Weights of a small transformer language model: 40.4M parameters.
Each number is 500 + 25 x the weight over its row's rms, rounded and kept within 0 to 999. Layers, rows and columns count from 0. Numbers have three digits each. The size before them is the row's rms in percent of the matrix's.

# v: layer 2 attention value, 512x512, rms 0.0305, rows 187-222, columns 192-255
# o: layer 2 attention output (transposed), 512x512, rms 0.0378, rows 187-222, columns 192-255
# q: layer 2 attention query, 512x512, rms 0.0304, rows 192-255, columns 192-255
# k: layer 2 attention key, 512x512, rms 0.0305, rows 192-255, columns 192-255
v187 100:481484460457519490500477472458469479528514518517478492496448492488534515504525478494462515495484553583451475497496486512481510477503524452507499529508482490433491480486489514488482508511497458
o187 101:515504513534490491532493507483491495482565534511509497489496523500503513497532527526505500476500436466544530503537510509542508462456499515506525481472464512525455515469528489553537504493539504
v188 104:513492475497452498518518520490484486530507528478514495482500473490493506480481530537474512492491503484476514522481493507524491511511485533516520477506495542469497482492480497493518466525454506
o188 100:478526476519518483476461474519503511527460449500509490474522543503521483491487509503485458494478495509488489537501467516491477501504495505473470526503504496516454523465516510500517513449528511
v189 103:521545550485498491509516486512440472495505496499457490552479500493464486562500559528477489478466496472506458515494524517518486505469527499479477539463465491490485473498500443503506503510523494
o189 103:502490464493533514495496499488526498472522493473517509527472471459491475461526503465508511501527470500498505528500537478523481459494451515500497514528456500514486482513450464475478464486524470
v190 103:480524517474478543549489514518487520497517483506478539510444541536443490519532453524485492477539495482517512493508464505470521486502429513537485570493543504483510510483532528482485482483478501
o190 100:502480493478498533467512424500508505543496520528516473560511535468525503490456525466450517505519492485493484522454514561505525516500496506511544467505505502505521474513492488491493497488537537
v191 103:515541475483498489518539482531448496504464516480490476519516508477511511467468508493528442497487519489525478516525469565554509506519450486522504498524539500512514493523470524493501511522457540
o191 101:468503508487546503529489464515502495453480523472510492517471496491483543472522501487492514512504481532486503524504473518494530451493487546463555509498495469525535498523485478544520507472499459
q192 099:440468552535511478484476511508515501453549516489501517502527486476510537491495483527544485488505476526489503472491484520520500483492500493491493549481527529463520499504533488483558481515514499
k192 091:531506484523497465485494476488487493505471528528523455529538514493529499475482543494476504503486459508478491498519471547544510502495484507523492495542504490560484474509487504496520496505552466
q193 081:540503535484531480532487510493496477483515496488467493516473515470520486478450527484499492469517491500470501519522512472522506497504491533491527509524504518519508481483493524531475487505484502
k193 088:473543493517499489498510499506470495484530481516530484485479551480510492459469532524512502501518450514510515464490494544500502488507486512530452522516520554470525490540508507499528454529505489
q194 086:479545499499489542454469501514442524494501511479513506510464454507532517470524481502504530503478504511505502526487525529472505481452485516526498469516491494479490510524498488473486540518515497
k194 096:524516502522475527517546474497497468522509498468503515506491472530495514542518518491464498505483492513486488530495493465474499474511498493455546492487464491500481535457507519504464526484463525
q195 104:474447514548523501519472502515504534473521483459492506465467533457521515490478496508520507506506512507527502495489556494501530520493488550524497507485504527470510566549537495463500501551516477
k195 099:508474497503545504465503484514472488466518476529493480541555534487483497468524533550451538540473485495509513511516471542547509509477450509534505505523483498561494497511482527480549501485481478
q196 088:505470434525529525533494536491478569509524522486462515517510431488494512521476470479490504519476530519539480507456519538505514521487511485480511524445473505485486525513474494475536478497527471
k196 085:513512508512511556549520552515548496532469495518486481488518465472474486464556527488468489500507503499505506524516536523547489512481552516493534469463496497501511458522549492449470533528510510
q197 122:493469529542501451544482523473532526529538498503452519493470493504489502504497491515508512469498482508492500475501541542515521478500516529515488547496531515471508526497508469526531534538494494
k197 120:477513500509494461512511512532427492474490511555502469498507509473563483424471483514476493500494456506498503507529501535495525520487503507591461514490497495536511518516463456453516504513555478
q198 088:557517527502499514492499520511488479502510483517532497486541492483489521470515535448512468511519488503502504517505492494490508527520531499527478470547540484540512494492513520474481486506474505
k198 094:489503516492511477463500497491497450515527478495490500508523522430481515489499513534503491537511516485484537478527488477468510476475503529496505524539478534452515491521506501486539452491477494
q199 101:523541510428512473488492500461537484485549512494501540502496518537524533509487472532522485466524545492471482457482515493509476504528490460508512486538573522487500520506523521534520469488469504
k199 089:499495498482486490478513548497473493481469489532521460466496575513501488503483507540531502507523497488494517520496505472505534515493494522505483480547544514524458507507525500532519475508495503
q200 097:488510531475489477508518512544483457456475462503525488526484503501513495473471516488488505501512474480521469526522490499491476490513476453484520458520491479556534497550528511496451497520484500
k200 110:494526516509523465493530499457486508477524486537500490521505549463450521509519553532517532501520463509473523471472504514531501506472481565472515487527538550473506523517514540484519466469463505
q201 107:499533486522467499492494499527523497447492495462484539451517526523510518502488485483485469544499494432499519557518441509443500548487517479478539496533463513524491464492552520491461496505492470
k201 088:483441510540493523510546512488506524511486486538494546503483534526478512531549522540522466519537482540456457507471514509566507518490521547494521501508508504476499501485540519461486510466482480
q202 096:433506504473568495555513488518507508486539483493506523531502468455488466486472506539513533505518503535543495473467488554548498460498496473507530481552496477505494470542490553514521531522493488
k202 104:497513512530505464461496506465480482503490499501526484476482555457496518486521522513503493515508494499458486470511492527520507521502507511507500522532513515508474497524465516492514500514474518
q203 113:442492438475498527524484474492516465491510494484457517504489494531473489500493497560502514515529510488503470483452509532486529493474504483500476525509506513478514529496520507517499498477490489
k203 107:541466510523460430523537527493472535468478526537527474478462523487515506524521533491477499505482470476475493538503472548548541499525490523507459493508526525528509507499498519498522470502500495
q204 101:518533484525514473494493475488512554498473534474511504449493547514512528482517474524485515463466482492469508490496493490481536503531521524507441511476504520491489537493509476497527558531510495
k204 112:519440526481488461506505493536482516510524556516467482455521531538549512481473497493493491477458548514499481490507477513524518522516524476539445506496513501518517518493491473499483520549539569
q205 120:472480500499503465492510472465538510531523531456491494515505494489507476496515458538502521462475504487476538474482496532496542514525486486500511551482541504488501496499506521526585511508526487
k205 099:496487501510544476530479477509487515561509533515442449511500507511527496447473518504519506470488535485510488487462544485500514449556532489527463492497527481515503488525507464492508485548535490
q206 108:527511463468521526452501510493485504501522480479472501465531477505478555467453498479527480536517508529509500470520516496522480502478480515521473450504541502475468513478513501473482482497529496
k206 091:552494493469487516508527515516515484461498497525519447480538519516496469490517512484430488528450485457476486528518457575502511525494489501509494521540507505479537506484492570480512510479510481
q207 111:536514448503473464473505507493482522542475518460500503478493588548506517509490449486484514482479553483437505454501524478481521500522514532534464499496545503496465539484488449486496500527498541
k207 124:515503521472508489477492509541511561536508506479520478474528492544541536476482442523510521462480565513455481472506504483472522510518545477528478501480463434523491516507525480489503518509508515
q208 114:525503525512497469478532496465538505511492541521547529490474555451507501496512510481499464487503471521504538492494478484484530503472544549482530534475525523513538510483492511491534519516472484
k208 109:492505491527475543507501518503491531513467485451455471486510464493490517507480460496508509529472523488478499483548515479498465521494506502534514516486476516521516538469486474515466513532497504
q209 111:491521511501513472498532470484533501492547505479503490509519463523529497464472478563490537489496526512528535480483498535549524471494463471514474507485521487465486508555458528512537504546549489
k209 110:545473493492481455520520496498477483475512518492507492515542511483491498471538539533508519498505507495474485514437486523545546456510501507487517490525534491510480482530502531495513491500485482
q210 100:499499511488481435476499483504487552505489518506494502460516520510517502500458505483527479480477485520514497482512531477495482431520482474511470479546480509511461532517486532536494481478487522
k210 106:525476512463484458494518499506471538512553478532454491465496528503515534496485518500512497511486521497502499488506490512535488454497490463550506517495508501496470537528494505514512475521500550
q211 130:490521489494493451459506465506530495488503529459507521466499525537539470492472485518520528470514496511489500480475513499499488487508541509514494486508514488508491479526503476510504558533497515
k211 101:521508512516516482507498491507499536514500451503475494472494493498537481458468489506544482481510567494445510517526506506482502502537521495518441485493519477534484513498502480516534513530507479
q212 090:481495495510517493487479515517523466487510541517542529517504494533525504521512484495467525503513504471489510528529502480476531535481489484517475487496507474537525458513539524496497526500508449
k212 092:462476512489503495475544474468530478505457554484504528474508527486518496526507502494469484535492490510498530468555519503495508545486455494467462508539515502480537447517490520514486527495513490
q213 108:528462506504537473519483501494448554480541469519468510526512497496488536504499511492501478482475469563503495514513507498523476477528473492485497486489473487497495553485453516515517479494489511
k213 095:510489496452506457515470491502511550498520502521506503498494522521519521519476486511519515507487443524476481527498491494512484493484516507554471500513517480498527513515540493502469470541499514
q214 090:474532477479467514534508522551485499532486465510527477510459496576529464515495493521495534482521520452495496489484508502484492520533509483475508471520484488496538464486516496483481481490493523
k214 096:480542495482515542483482499491505467482465536471500523496479512477489534516512476469470528506511491498560512470452499520446493491529479515470502524498518532458511498453495464512475528470492484
q215 097:541463470492513519487563528542539510552474481508521493441512510523519503496522498511547517526523485470462482516476517499519475477476515511525470478473497461480494516509517502537475524503469457
k215 092:488470521513525507449492527516525555506525457488516502492499480499522524503520526533490484507514547451476505492489545511493470494472509530535508477455501480485501515488504504537471486501492473
q216 097:521482519510503508524545548472534516499534472520485496485476494462490480514524503480499510481462518542482533500509499559546499502483512503504519522498490518469490541488454530518505470498483494
k216 095:503496505495531491485527494507484525489543485516462470487475503529503509475536484508475518485491518518489486527470515558527514462528513462541517493515518515526529530490493446480482481515514525
q217 092:499468487474501497503534508535530488507494481481495510461511484494512504519469489469460505566509525452466507500524558498448492508537504505516482439543514452485480498556551508504460511482487488
k217 091:503463490484530469445545473507590569537522529495461528485544469519526466533475455479524462503513524468516521478553524482488486538506459480509513475464492487463487502513508509525534522471510456
q218 088:466441463507500535531498485468467513495474483495486492519464516457486528542516524466537453495487499513514496509455500508492478514481506529525523487495510551512513550448517480518493458488479516
k218 085:539487490500467529519500478501496570506499463509498484526522492482457464537532521460544517503520503504487479534531459510534518499536474522519500482472472525511524560490517491505475522505512496
q219 101:479538539514486527552493517518511452488511505529520481501448539460534487453541505518483495516525465473553543522512462524477521507482512488476506498494500519513515467484521551457545474517520484
k219 097:479514502493493524506500521477511425497468550507480527518499544488475519496524506485455535536523461494580526483483515529511545466474498512486522518520579520489472470491521540484455498459493456
q220 099:486480470488480516509541527497506516531487478539497467485532469491492487487529486488505465500529528511471523489537515491494491505531501472532524520555496509517516523497464526475489427470493510
k220 097:518520506472491531512485508485546537506547459502485485493476450520499511530501455493477480500481512514505513522497514462510465488488501507531506462488462500492475557486519485509482458516468525
q221 097:511486452480492514501518500498509498509437512531516446492492527492504454498520524475512497496523511496499495546545493504480500509516534468525548478523552480504505469475496483463455503517483506
k221 095:537490523477520526495501500522565530497471485466447541480476444508483492547508519500493490518542556508468505512501521477514493456521487516515550454448537504499492524468487506514458533497474494
q222 107:474538527499501529485451469504490484539508499493507473545465534474507506471538527490511493485498481487558523502506411496446528486503483499492531518479508520513527475494531511490510491487495518
k222 106:473518482471444538482522457489455423514444508475513499508526536467501511514493531512481503528492467542578528488505475506520556522496482490459475521522508541502502501500487515503491480479499467
q223 094:503512495494500533483494503488483475503496485501516509534500520476513481466512501525505537491506479499491470539496467491489522486493523474462511509449482471476517477512494530491533531504514488
k223 090:511493449534499542505482483489497427508475508491531494517474491495486524493544486543480537518513487504517469492448530497510505421482513501505547489534524486502488455530523542508488493520507508
q224 095:466537515539484445477540506492530505488512535543506501530487489474531544475530477527503502484494532501483525474496466539478491503494487490503493522541550556495515529476455500498549467514485481
k224 092:514551517526517510505462532471493469460523494532509524504536527498518523451477471514452490483483502520528525461500499560530508510513474495504490493519500514519517523500499483510515434497485511
q225 098:525497514493497502495485516540564493524518513481527515525494550525482483518506518501525519507507483490490511494524471520538512506470543502500501490499507477504524473484545465468484516521523502
k225 096:501452482509506517512522522510482469544494515512562518482541513495469488537477585495506463498518526517494524481516489512495500522508577477467533561545491498478511477472498480500527511486486495
q226 085:482533535489511502498472503533527452492485505490472513551498457466513520536498479502478493509544489467496502491553455525528532526506522507543539527493527474499561464503504487474486524511524504
k226 083:480559501492553487531538497487504449515472539507509517526549490468500466520457523499459484522518508533522537452531484553519542575529501492502504532539464510510500482503488497499522499487508472
q227 098:498494481470495522501492494483516493553463466520516482514502505525518486479514512461492466485508524456495543538520492494479480487494509522515531477510518471518522483487538508485464445511477524
k227 103:534486460489458545489463474488531525555497458461490489485501473508499525528474487518499486548490534537520493502506529491502499447506488500473517493468510486479497542476550499526469476498461498
q228 094:491505478519510495485508482462548513503513496487488511489514442484505496508489474486471503541523520447503538495557541507498526537494467486512488488523490461509488495549483513456509485521514498
k228 091:515494457489462476501496493463539506494540530453485513494516487478502499503471462498467493479508499484516489507527526488479510520523468481478488492504483538487526533509562493492533502501468473
q229 094:521514571518506507545509490494505532480529496523489512514454476478499490554505538510539479500504491489513482474469520511500461479457494522515480510500483546470515526486500516543509500505478461
k229 095:508541503508517470502501495513469492475524489580491476517518524502519449484493512452484503493492461432486466501535498551475473522522487469516463522497448534510552546471488479527492478504525482
q230 101:515474493506502488493510492484479532502504489522527521485507458503488460506517529480524518497513519504431505526511497524506498493537525465507521447523503481497455496515451519492484517515519530
k230 101:480430494496474485523496481512520553540517472520514510516454452534476515507508532500530496484542551489436478532473550495523484523503507489530517470502492471513498464540491521514493506516500523
q231 099:501530569475538472524475523510542528490508492509508549486470515481506523524501513512494495533511461494501483468506462505518511494485513537537499506469483537477517515516518530534517507510498484
k231 104:485487525485511454511527484534487465512545533559509483509551554493528496493461512496438478508479444482566512490543486545499535492497480495528467547544486515529538471491487496515512517467530501
q232 089:501514493468495554513501504510473446491491469531520494502531481480501503500463479533459551554541508442514509501516497515457512508496478512497529491525506499490513458554501540475510508509503469
k232 090:515511497484506538519499501476511416516505530488492521523497508485494472518497468491458525514547448467569501460478487474463507512476475512472505482509480523468500472507489544468509540460511496
q233 103:506532526492535452527466496487533507497497515511500503504513543528478511499464487467469458483493480539499493507539458492513463488529501491510485552516508482535489534472490477501486462494447507
k233 105:509497513503511470521514496467483500455513526529490491472514508489510492486427487496478455512449494532481500516533514547497505493492474443524495541544528512522526517467509481503522458511495528
q234 096:513528478523463475481569515486501503506484523530538485499519513518503520483495508546514466464510488531450531472524475536572487518546485467488531501514500530473499492480439483492498500532515556
k234 095:480511502509482528481504535484483459493502517518508494467474482533512539491489506498462514462502519506469536490491494507530486494512558480528498492520551532492467484494477471464512525487495558
q235 101:508528527470512492545447476501489491471543487518509518520516485499513518460512518515473526496500481470522520482518477521488543492506451487495490509469459494533524476503512518472511513511513496
k235 098:451509487480479523499503490459484442504488545469522509508502520494500556508494514492461512493481460532554512493480502468482515494469495491485495547526506523509495460534509571495521507488488485
q236 092:547537513507535435484508506480493568483485495505523519450514505501509489521515519531494520480456457468478500492479474548521481435486446492478480480486493530466476494519483518530505509524474527
k236 092:491503493470513488474529540518476525483538472496521510491515492517492535488511550494478515490507514487482521523497532514499473435480490473494505501538529513508496472564501492464476544511508498
q237 091:490512531509495527550489470496485533521510514492490461504496556481511470496530552477544500484457480497546516516474472499499487513496508509483496545485502573483504525433486457495518457484442504
k237 090:508528497477450509487488514501467479473500477526457505514500539487511457491539534477511500482466502511508514510517468516521533498544490536480504518441520571534508555473498467501463475520503520
q238 090:526526551487504548483459486500514446465486465525539497508515533497497520495524531485491517499483467493510492521476469467464502486459501504470510507471478468482531477499551514482493555510530448
k238 089:491518546545442536481517469506465470524496480552480490495518521503513520475516526526511490548510498490502506515543500480531488465494506452510526530517517483523520466502544553506493481510480449
q239 096:516497481473463496538503501489460502502486481511499461500520509490499499478526498489507499484510509467495508534519514490470509496513514484507527464544528485532511477480484508470498466502480528
k239 098:549524499474471536538451530503548526515492467451472520483486488499454561508502483512485513531518493497513482523474550436497484458520496518504510463459502521484496558487556479497459501523469549
q240 092:492505475482501470537562554512488491488498464521534467471512483501497505558495539452473508501527508500474470497503534528518469499475469485508521491557519506461513524513498524497485461509481505
k240 089:521508546462540485496513522523540526501529510514497506473519484513493524524514491469494481513486515496497529453480504496459502480529503463510482483501496497476500506468524437491487508477514502
q241 093:511502528502506503471459492465530536509521502475471506510479494454489515464508528482504500481498490535518505499498513508527515502494527496500492556458492513511504550469486489509515491493497509
k241 091:485455500522491458481486479497484483504530471548472494554522493496499443492522528546521514492521522527495517515504487557548553524519481503513508519509489508556538527529483489510504503510540527
q242 098:490549532514468556497483478498511481475500493487476487505467486489490496504465513505518497523513532447542494495447520482449522451485516477497533522501475508489506475497543477508530553469500476
k242 098:473573504481444511516506478523459453505482533497510501521534496503465504504509466493510515510553467475526507456503482490454516489510497480489524506486463515492528443482491495513493511494495479
q243 095:491482521488518468478488498484517499491511518472476501487501527493483527478515483504525480470464464547488451490499499464541501542501533510485485558445538519497509529496502479515500486463503465
k243 096:492460542508535482473507485498490504485524468478488489525564513476482522466521516514516499464446539508484486507465507488550497529490501504489503502525543492536513521505448483497500467509521508
q244 099:505508526530519478506456500464519513493539513473486514497493529466479514503483502525512494498485470540525470502475506503509476479491487502495478522440478515471509517485514485527499506516490458
k244 107:515520461516456440478504499517452500466497478519475468509532499504517501473495521518504504514453464520461496542537492529510519505481498511523495503511499515551520490504453500467485491527537460
q245 092:526541539530535502469472521509540505481517526498500526520520492471470525549462499517466489514495487516515482462480520513506476482477490537477471523512508513471507517520531491499497544486526477
k245 093:475504539520528496510568527516512495472526530512490490481565540500494444484479525455478465455487466523516527470527462510506489531511543473471480507578526513478489490528517508481557517493515501
q246 096:456527440488464536458497471498471438507492486486476473504514434519491475511485464508477514527528544473519530481494509502447494543504469493509511483540501471500503463537504489463449471472512504
k246 096:442529480502468538499513486520496499468465516472505498486496473504518488513484498506489526487532494493487500483471509500437513536519495511496515475452459507455498524471526492510523496505499461
q247 092:480521437469515485462518485502483492479491521508520504479503462575510514549509501499497496493501534504477520462505522504491502519516473485495507444561534487496494463526502455489444529517500537
k247 091:484517508465496487467548483511538543501510521474521521489485491545493496530453495510532490459527535540462513458549472493466531532533491494478491481493510516466504477446502481469524531510493492
q248 096:493501530510502488523508536504504525453506508562513532527470484471507512505508510511459497504495491501499524491485487554572493525500491483515470513465495534479493558478443532486485487510491489
k248 095:480511529499542452502523500500492484456562527532469506505475507508533513474480523458470512498475512466491488514517508585537529510486474499536525540523501549527494518519524487489514503478514549
q249 097:493503453514495451459505464481481537464507490384450501486552527537473540547501484515518486472451471533516513458479496454488488479534465513491499511539516522494495496507487449518491523507501536
k249 098:516522457471482495538516528503452534502495489480510505457504512538472550505493460525508502474475457520444517503534479470456487513502507468462486508500499518495507484498492446495483504524456539
q250 092:456483458474506540497512491492479468502481475529518504477469475582526473490509481500504566516543521430502527482474517558449494503458501513560492449512461484527509501509532481514471484527466499
k250 092:515558418487502512459491494503522514510484490506520522492464485501513476514525522497529510532503528488462521472489518523493541476488469559463498487479515512478531502491482502500487526530527466
q251 089:493478475505515504520497519469463506503516500478472513456501493480430537514481507490526475530512514546501467491523511506487471511509512519518496496509533516497453520484519483512463463484478502
k251 088:514502489490493521486520499486508552498507503518451457489497484497493465533463450525488493505495496487477507514559483491487513511503484470506471490478459524496489574501495481512478492514528506
q252 099:506485466504522474449476471472468531449491531443484540490468490531498532530459455499506493462489497523509475497469540499505478535503484505493469503503532522510475503525520444525490531517481471
k252 097:475479487475491469505492487506474572485504472491491505492497493524506490480472472474563521488506534497420485521547505489465488548548497507496454487496507516505490532511494490467513549535526482
q253 095:499524532528500497445442507474486500467541491479529551519464470495510482507500505548477536497517472477517485462485497525505507491480477498472492506428474524481517508510502482511505542545488499
k253 090:494516425524478496516510494474462458489500518486516507529514497490519501483474485536475538492502496470488501500489514573506515455494482484492498498563512535484513472525504524494516496488533462
q254 090:480497446513491489506532462513464525502504473499485447523521510536492470516518496501492524483530517541490525465509464507471522486578498474477536476558530483520494456552460488512480494488509573
k254 091:491528497462496534529510488484506516487464542451536511493489504479494517528484476503503519490538487553518484467473462457487515508507481483476511485541492519480490447515483470517488495490477535
q255 096:489479533507501508549509492482500519519519502481451502501478489462438502538499524517535478484503505549526448493484502506539447486521521516490515517501513532481502508478497495523516467493497471
k255 096:488519496508491473518527503482458491470478506518477497487517490472503448508496517488512500486489481484471480531530471496521475523513493483539494491489470517513530560543443459489502501471499516
v192 087:526500480507443528520488530462505495504484450500520491535510508488511489522493468451493542478501523482490491530479523502511487485530438520469504484440495495480502533502495511527445427538486517
o192 079:513543492495548513510508511541498523491451493491509501524545476510528503515526481486517492496515474540497495466528489523530521463466530480507476519546502520552535479539478480465505502471519513
v193 083:485540514506511462479506485465495502540527523504509503510477511511503514553457492489511489487470489517484466519497495515492489508474555521497505518495493506483487473489514524493539529490526457
o193 078:472468468551519527499485477466490525460453548526435526470471488513508489448509508532508499444494500503487503505493498489503489505528454480465455507506488522518478503496470467552520474502493527
v194 093:501529494516466487477510505500515491495469521484490491476541489497548515465460464477500505510507476453483540497517495514499541510499547485485485500503515516466494467497495483469528542492517458
o194 089:510470500492508506488476486503486496513524528524465526531484495498474473497530502542515509491484495493471479464468495462482444498529483470505485481553503496468492561497498506520495493512473519
v195 086:480493477440471468504534495519446485474522488469496506431491512509535527467497473525515521456455507507506530505515467515478501501500510503508490446536550497504528534503535509523475503516509493
o195 077:488535486508507544536513474494501521506489506511529507502516486472444529511514529513440463560510516498512513508515480533510467483499515515535485520478466488492497426502489528455539490512520492
v196 088:530493527459515480500485484479504496518504550519523482564519501451509521516499497518504510564550501474481519454495489495511486505486498516526485529519487484446496500490447506510509527507520523
o196 082:487455491539501464521520524472494470480509443482455510476453493566511515494515506514493487422488543490524461513490500475508536512508491476531527479514524517497514508498506522506501440495473461
v197 086:512464513506457489518522510474530521519481552441469523505440486511494534549496537519520505512479560515472538551473496484485483480479479507482530491454524564479515529492541512512465498482486543
o197 078:502536517472555512522489514498500460465495457528492521494533489465514504512496500515518495505525434483535479486485496514506488476518527517526467536487475477517501499528489490480537468480495465
v198 089:498499531504469558479470505476524469479493482451487508521517451472467550488494534484505499509497471475466504465483495482500505492427512506482526476513479503486496459467560487519496516494461526
o198 084:511450513523498424490483524470510517495519481504508514490500522535523494517516467533551461491501538470506478481499500471520496454517493508506466505477487511499468534517470502504505489523489487
v199 089:488493499489488532482473459525527494470476537517504508573525493485479504487518498505479505532501475534474460495499461503518477533442475497532493496498510514520531496505456536509482540527480460
o199 082:490453510528509487500492501473466519498516480485482477497454502528520481529488537498533485489490501500499497528532534487465542478490515511460545472513509456473507502518511451480508527443523518
v200 089:480534485485488477502525480511433506509514478488519502516477491468530510427526525541497499521483508556494521481478519458496548506478472533486484506510518469518501521514494491481528484497535505
o200 085:505489537498493490536461521445515492478498515480497477507502507527462518522500503481435451453516525476486524485502457492498463464515511434551526491489502543481539492520473493537491508525466495
v201 085:504508493525527533505496509510488492538513502532506513520512453516517533446521511464527491513489533524472511481510526493529501507525523537508485502543516482521502519492474481487520531494514499
o201 070:479513499474495474543517468487534460484511533463495530481495500457515488531511520510444508478496490487509490514479489473519513509477492513548491526482492532445487531515473500509512488505470474
v202 095:501503463506504453512542535542434520514513515493491486496579525516518486509469539485491489486468482485527524522500499512471519525474507483541535516522461539532512475526483477472477499463543488
o202 090:493495481472515521487468452497519494522501518524473488505476512514472456460513477488468487525516540519459470486522511482509492516537493496502474452550473438533522485494518539492533500530483519
v203 088:498484493524541473511497467533460531580485470507475508509548529471517493446495547512506516508548532540532486509485438491500518506495475479480494522523490485520502496506502503513491532524520500
o203 082:509531484483521483498501509506497439430480528511487544495433485518454520498532519480445500480471505473454464495518522498454528491537518511541532514509494509494548457490456514509500489512489495
v204 086:504523535483504527475532526557500489487482482466536517475503557543513530539487489494492499482422496506445537492510502456527543496512540520482490460472498504532514466525537495510508480491485506
o204 076:529549466482517534543485517477503501466501495508472513523522488455480528494516496528489477469556480491560494560536503531463465472500457466508497525504499520507477548500494518493480510516526472
v205 085:479483507486487493512474518517449511514519494498521533493501459438525531540513476491520489497522486501510500488508511539501493498489490519530467489489495507508501519522518433497545503519544457
o205 078:486514494527507503485519505498507471474498502513455447521465549525471472451522531539457501476495521530481469502501521470501456532513509480466549523473485517502526500462494463480459489510498517
v206 085:539498470490490513511485503503478489506513514500491495534501494484496443516478514515490484499488512504520461524506497510484515492512500506527482502530449531502513511524479516498520493535526472
o206 080:456516488530469486491477495500483467490488516529465533468495509508517512481530517505469527506515526474471457488514486501469551498499516495503503478515544451520505493504504500489499485479485504
v207 083:505546509545451543508481539482541511530466480476521470525489496483524504488491501487444477488466509459481492515463514499513482477495476558456561510471475501500489456470517470497488531533496532
o207 075:510491472479554497532509513499504514466540475488470539454508504510475549539511464523546501472516485533473502480520508506528472491491474448488424506504531529497470546528514505486531452509499471
v208 082:514515490524479505455508476487456463519509554506479492494497508476514506495503496548452495477488501487489509537500467525470469487481475479529518482505527519523479498518508536499535487527497450
o208 078:475492507500515492543517466510495543509491490508499475505475510547509501477462513499494499459515529505513522469501518503509525482533495492517503490503495483473529485482503495469449458462531493
v209 095:523520516526499498505493500539554519499460478459475492474498511472547473501469443509503453515507502517452505525534491497503498522528489491537431495507499535571520487515496490499525525537500501
o209 094:527545487520512530531485521501458471460505510513499513539506486531468509507514522498503549454451538477537493506531472516503483432492492496496526481524532501465521478488466509510469442440486489
v210 087:484496524499499543491500496527493481481526459484483503481493517492500518482477525480491487470469472483482453528463529475505481488544502475501546497479486504489514489500534487475540465500481458
o210 078:506467454485533488475482482490524545527496538503528491527508485490489479505514522531478522514528460499489513496536494496510514541495488527489447516488501448506503516532464484496483532458526506
v211 082:465525512441524492494422479512513449461578500494542518485484490515528513474528517534503476482477477487508486488513535485518498535505521494499500529500485498467511493510496507466544506488528520
o211 075:497507482557515438495536552482517520511465503504501481515486492503492500516464496516490484550517508514495498542486477498480506487518495506439508471510463505471475511465528504500491513519410481
v212 084:510469468466497473434551507509483493482484534546501525527491466510493488438504478530504529474498481495461550511496496520460506479495468540496493485497524548475516511492485545492526477503513502
o212 077:466474525499505518532478516475498505556522517461481461473506535517541473512499480506508470481490498487507503516485453489493505523533506512501491526509495495503493507495520485480485496499428510
v213 089:499492493476494512539487487466531501451528550481503509499480488558476491480484524495508497501457513475498533485513519523476523538482550481511516485518519522498504525518452527519474485479466479
o213 086:511491495523480530480501478514491526522455502528538508514516498440517483535518490520500517539516470504512500517491493495507456467507504545498478512468531485518485507494540440470518519510524522
v214 087:491532524488520519520532502503434510498473485542512505471490566465478476480518533521481488525551523480507454488507523502470523491503535507480526551490488559538496482510507479486519494517489476
o214 080:501436484494458471459494468501512512487517501490506461523515487543484519473503487453485484508531463531501517478483493488459489517506499504540513458542499423484542540496498551496454511466535544
v215 095:458499508470489488471512470501484465503521538525492499487536482527488516488473528525485515522488479516479523482505506544478474484448511494512493482541493508489498459513440502497485521506491534
o215 089:502503492524514506526478517495517517497495482535527504485477503496532494520489461492472496445538511484497504529491459500511524496523501525501534493470492509511514524490513514462517478528506480
v216 084:516513537525496456507510485535570491531452510461478499488503538492528503464495534519487472539523446514532526500524506497532526492454494492515488503511468471470486508525524477544533554512487512
o216 072:502468484477476515465525451498455461449516517518497433464491446505503526511490488520494460456480535491493492493491471519457488492522536476482507469488495511504510484481465522442513477446510497
v217 092:506493504519473452495495512502494507473491495526521464496499545512545490463455527519477482491472475518526479523520446540522518507497499475499463508521490484543544529533524523492487526517575497
o217 091:480547463494471510502546507518480483528499492491509509518499478497497484476533496492464524538525536487483515504544524488467518493521471503513491470553516484498508456459491477497509490506490507
v218 092:497518487514519491514491500462470502461531440550522506521492538478469512444502508509495514505484466488483519486483520519497522508496532513506468481502502487562480520528453508485472480495511462
o218 092:517485499466472523478509501526538496561448500451555467490520507504490494511524495493497544575501501498509518548520493489501497542459500479476513463506526482485497477508555484464526510472475517
v219 085:483494520483509488514484517526525488513488484460514531469537501513441492466516500516539494488464548477529541534511549543493521498520496491515481484535482511461501505468510513521497521462490518
o219 076:473536465485511507478489470490477496481522528484502509521493504556502521495476507444509509534529479527508461503442470478491493509498465539522502529496515513508504489496494505456522502518493523
v220 088:468502510502524538478527479494530495537497506466476500417495497525481477547513492474482512503502505531486500483515522494489426488540505450476515518471548505500470498468532525525462535538467482
o220 079:521515509542472499504455487474452538474459483508479497543526449471552542532490474499526493477487524505544537524477523511519508460443482515503437459500461505495509495486469495513524426501525512
v221 083:506494502485471498502516479483506481446537499517525525504549518504488543493536560490474521526537469499520484536477505500543523480483469499486525511490479487484499517529488479497477473490504496
o221 079:485449535515494529517500500488472509545489493460491501517480458509520494522496447506520461505520446496464532451509488486478523534479510531512467496483532529479464487499527496522527504490466517
v222 084:529484516483504456513495510526473537512497498515516469533530517493521485461508498507475492430475498457495519492490500538486527487484486527543523513538503487485517537517477472465532454529512488
o222 076:450487474501458491510513490486508431540544495492472520493474539529465487449504522506499494551516492532486501511492481467489488534490486505471513503479487450509519483474512520480480525497500530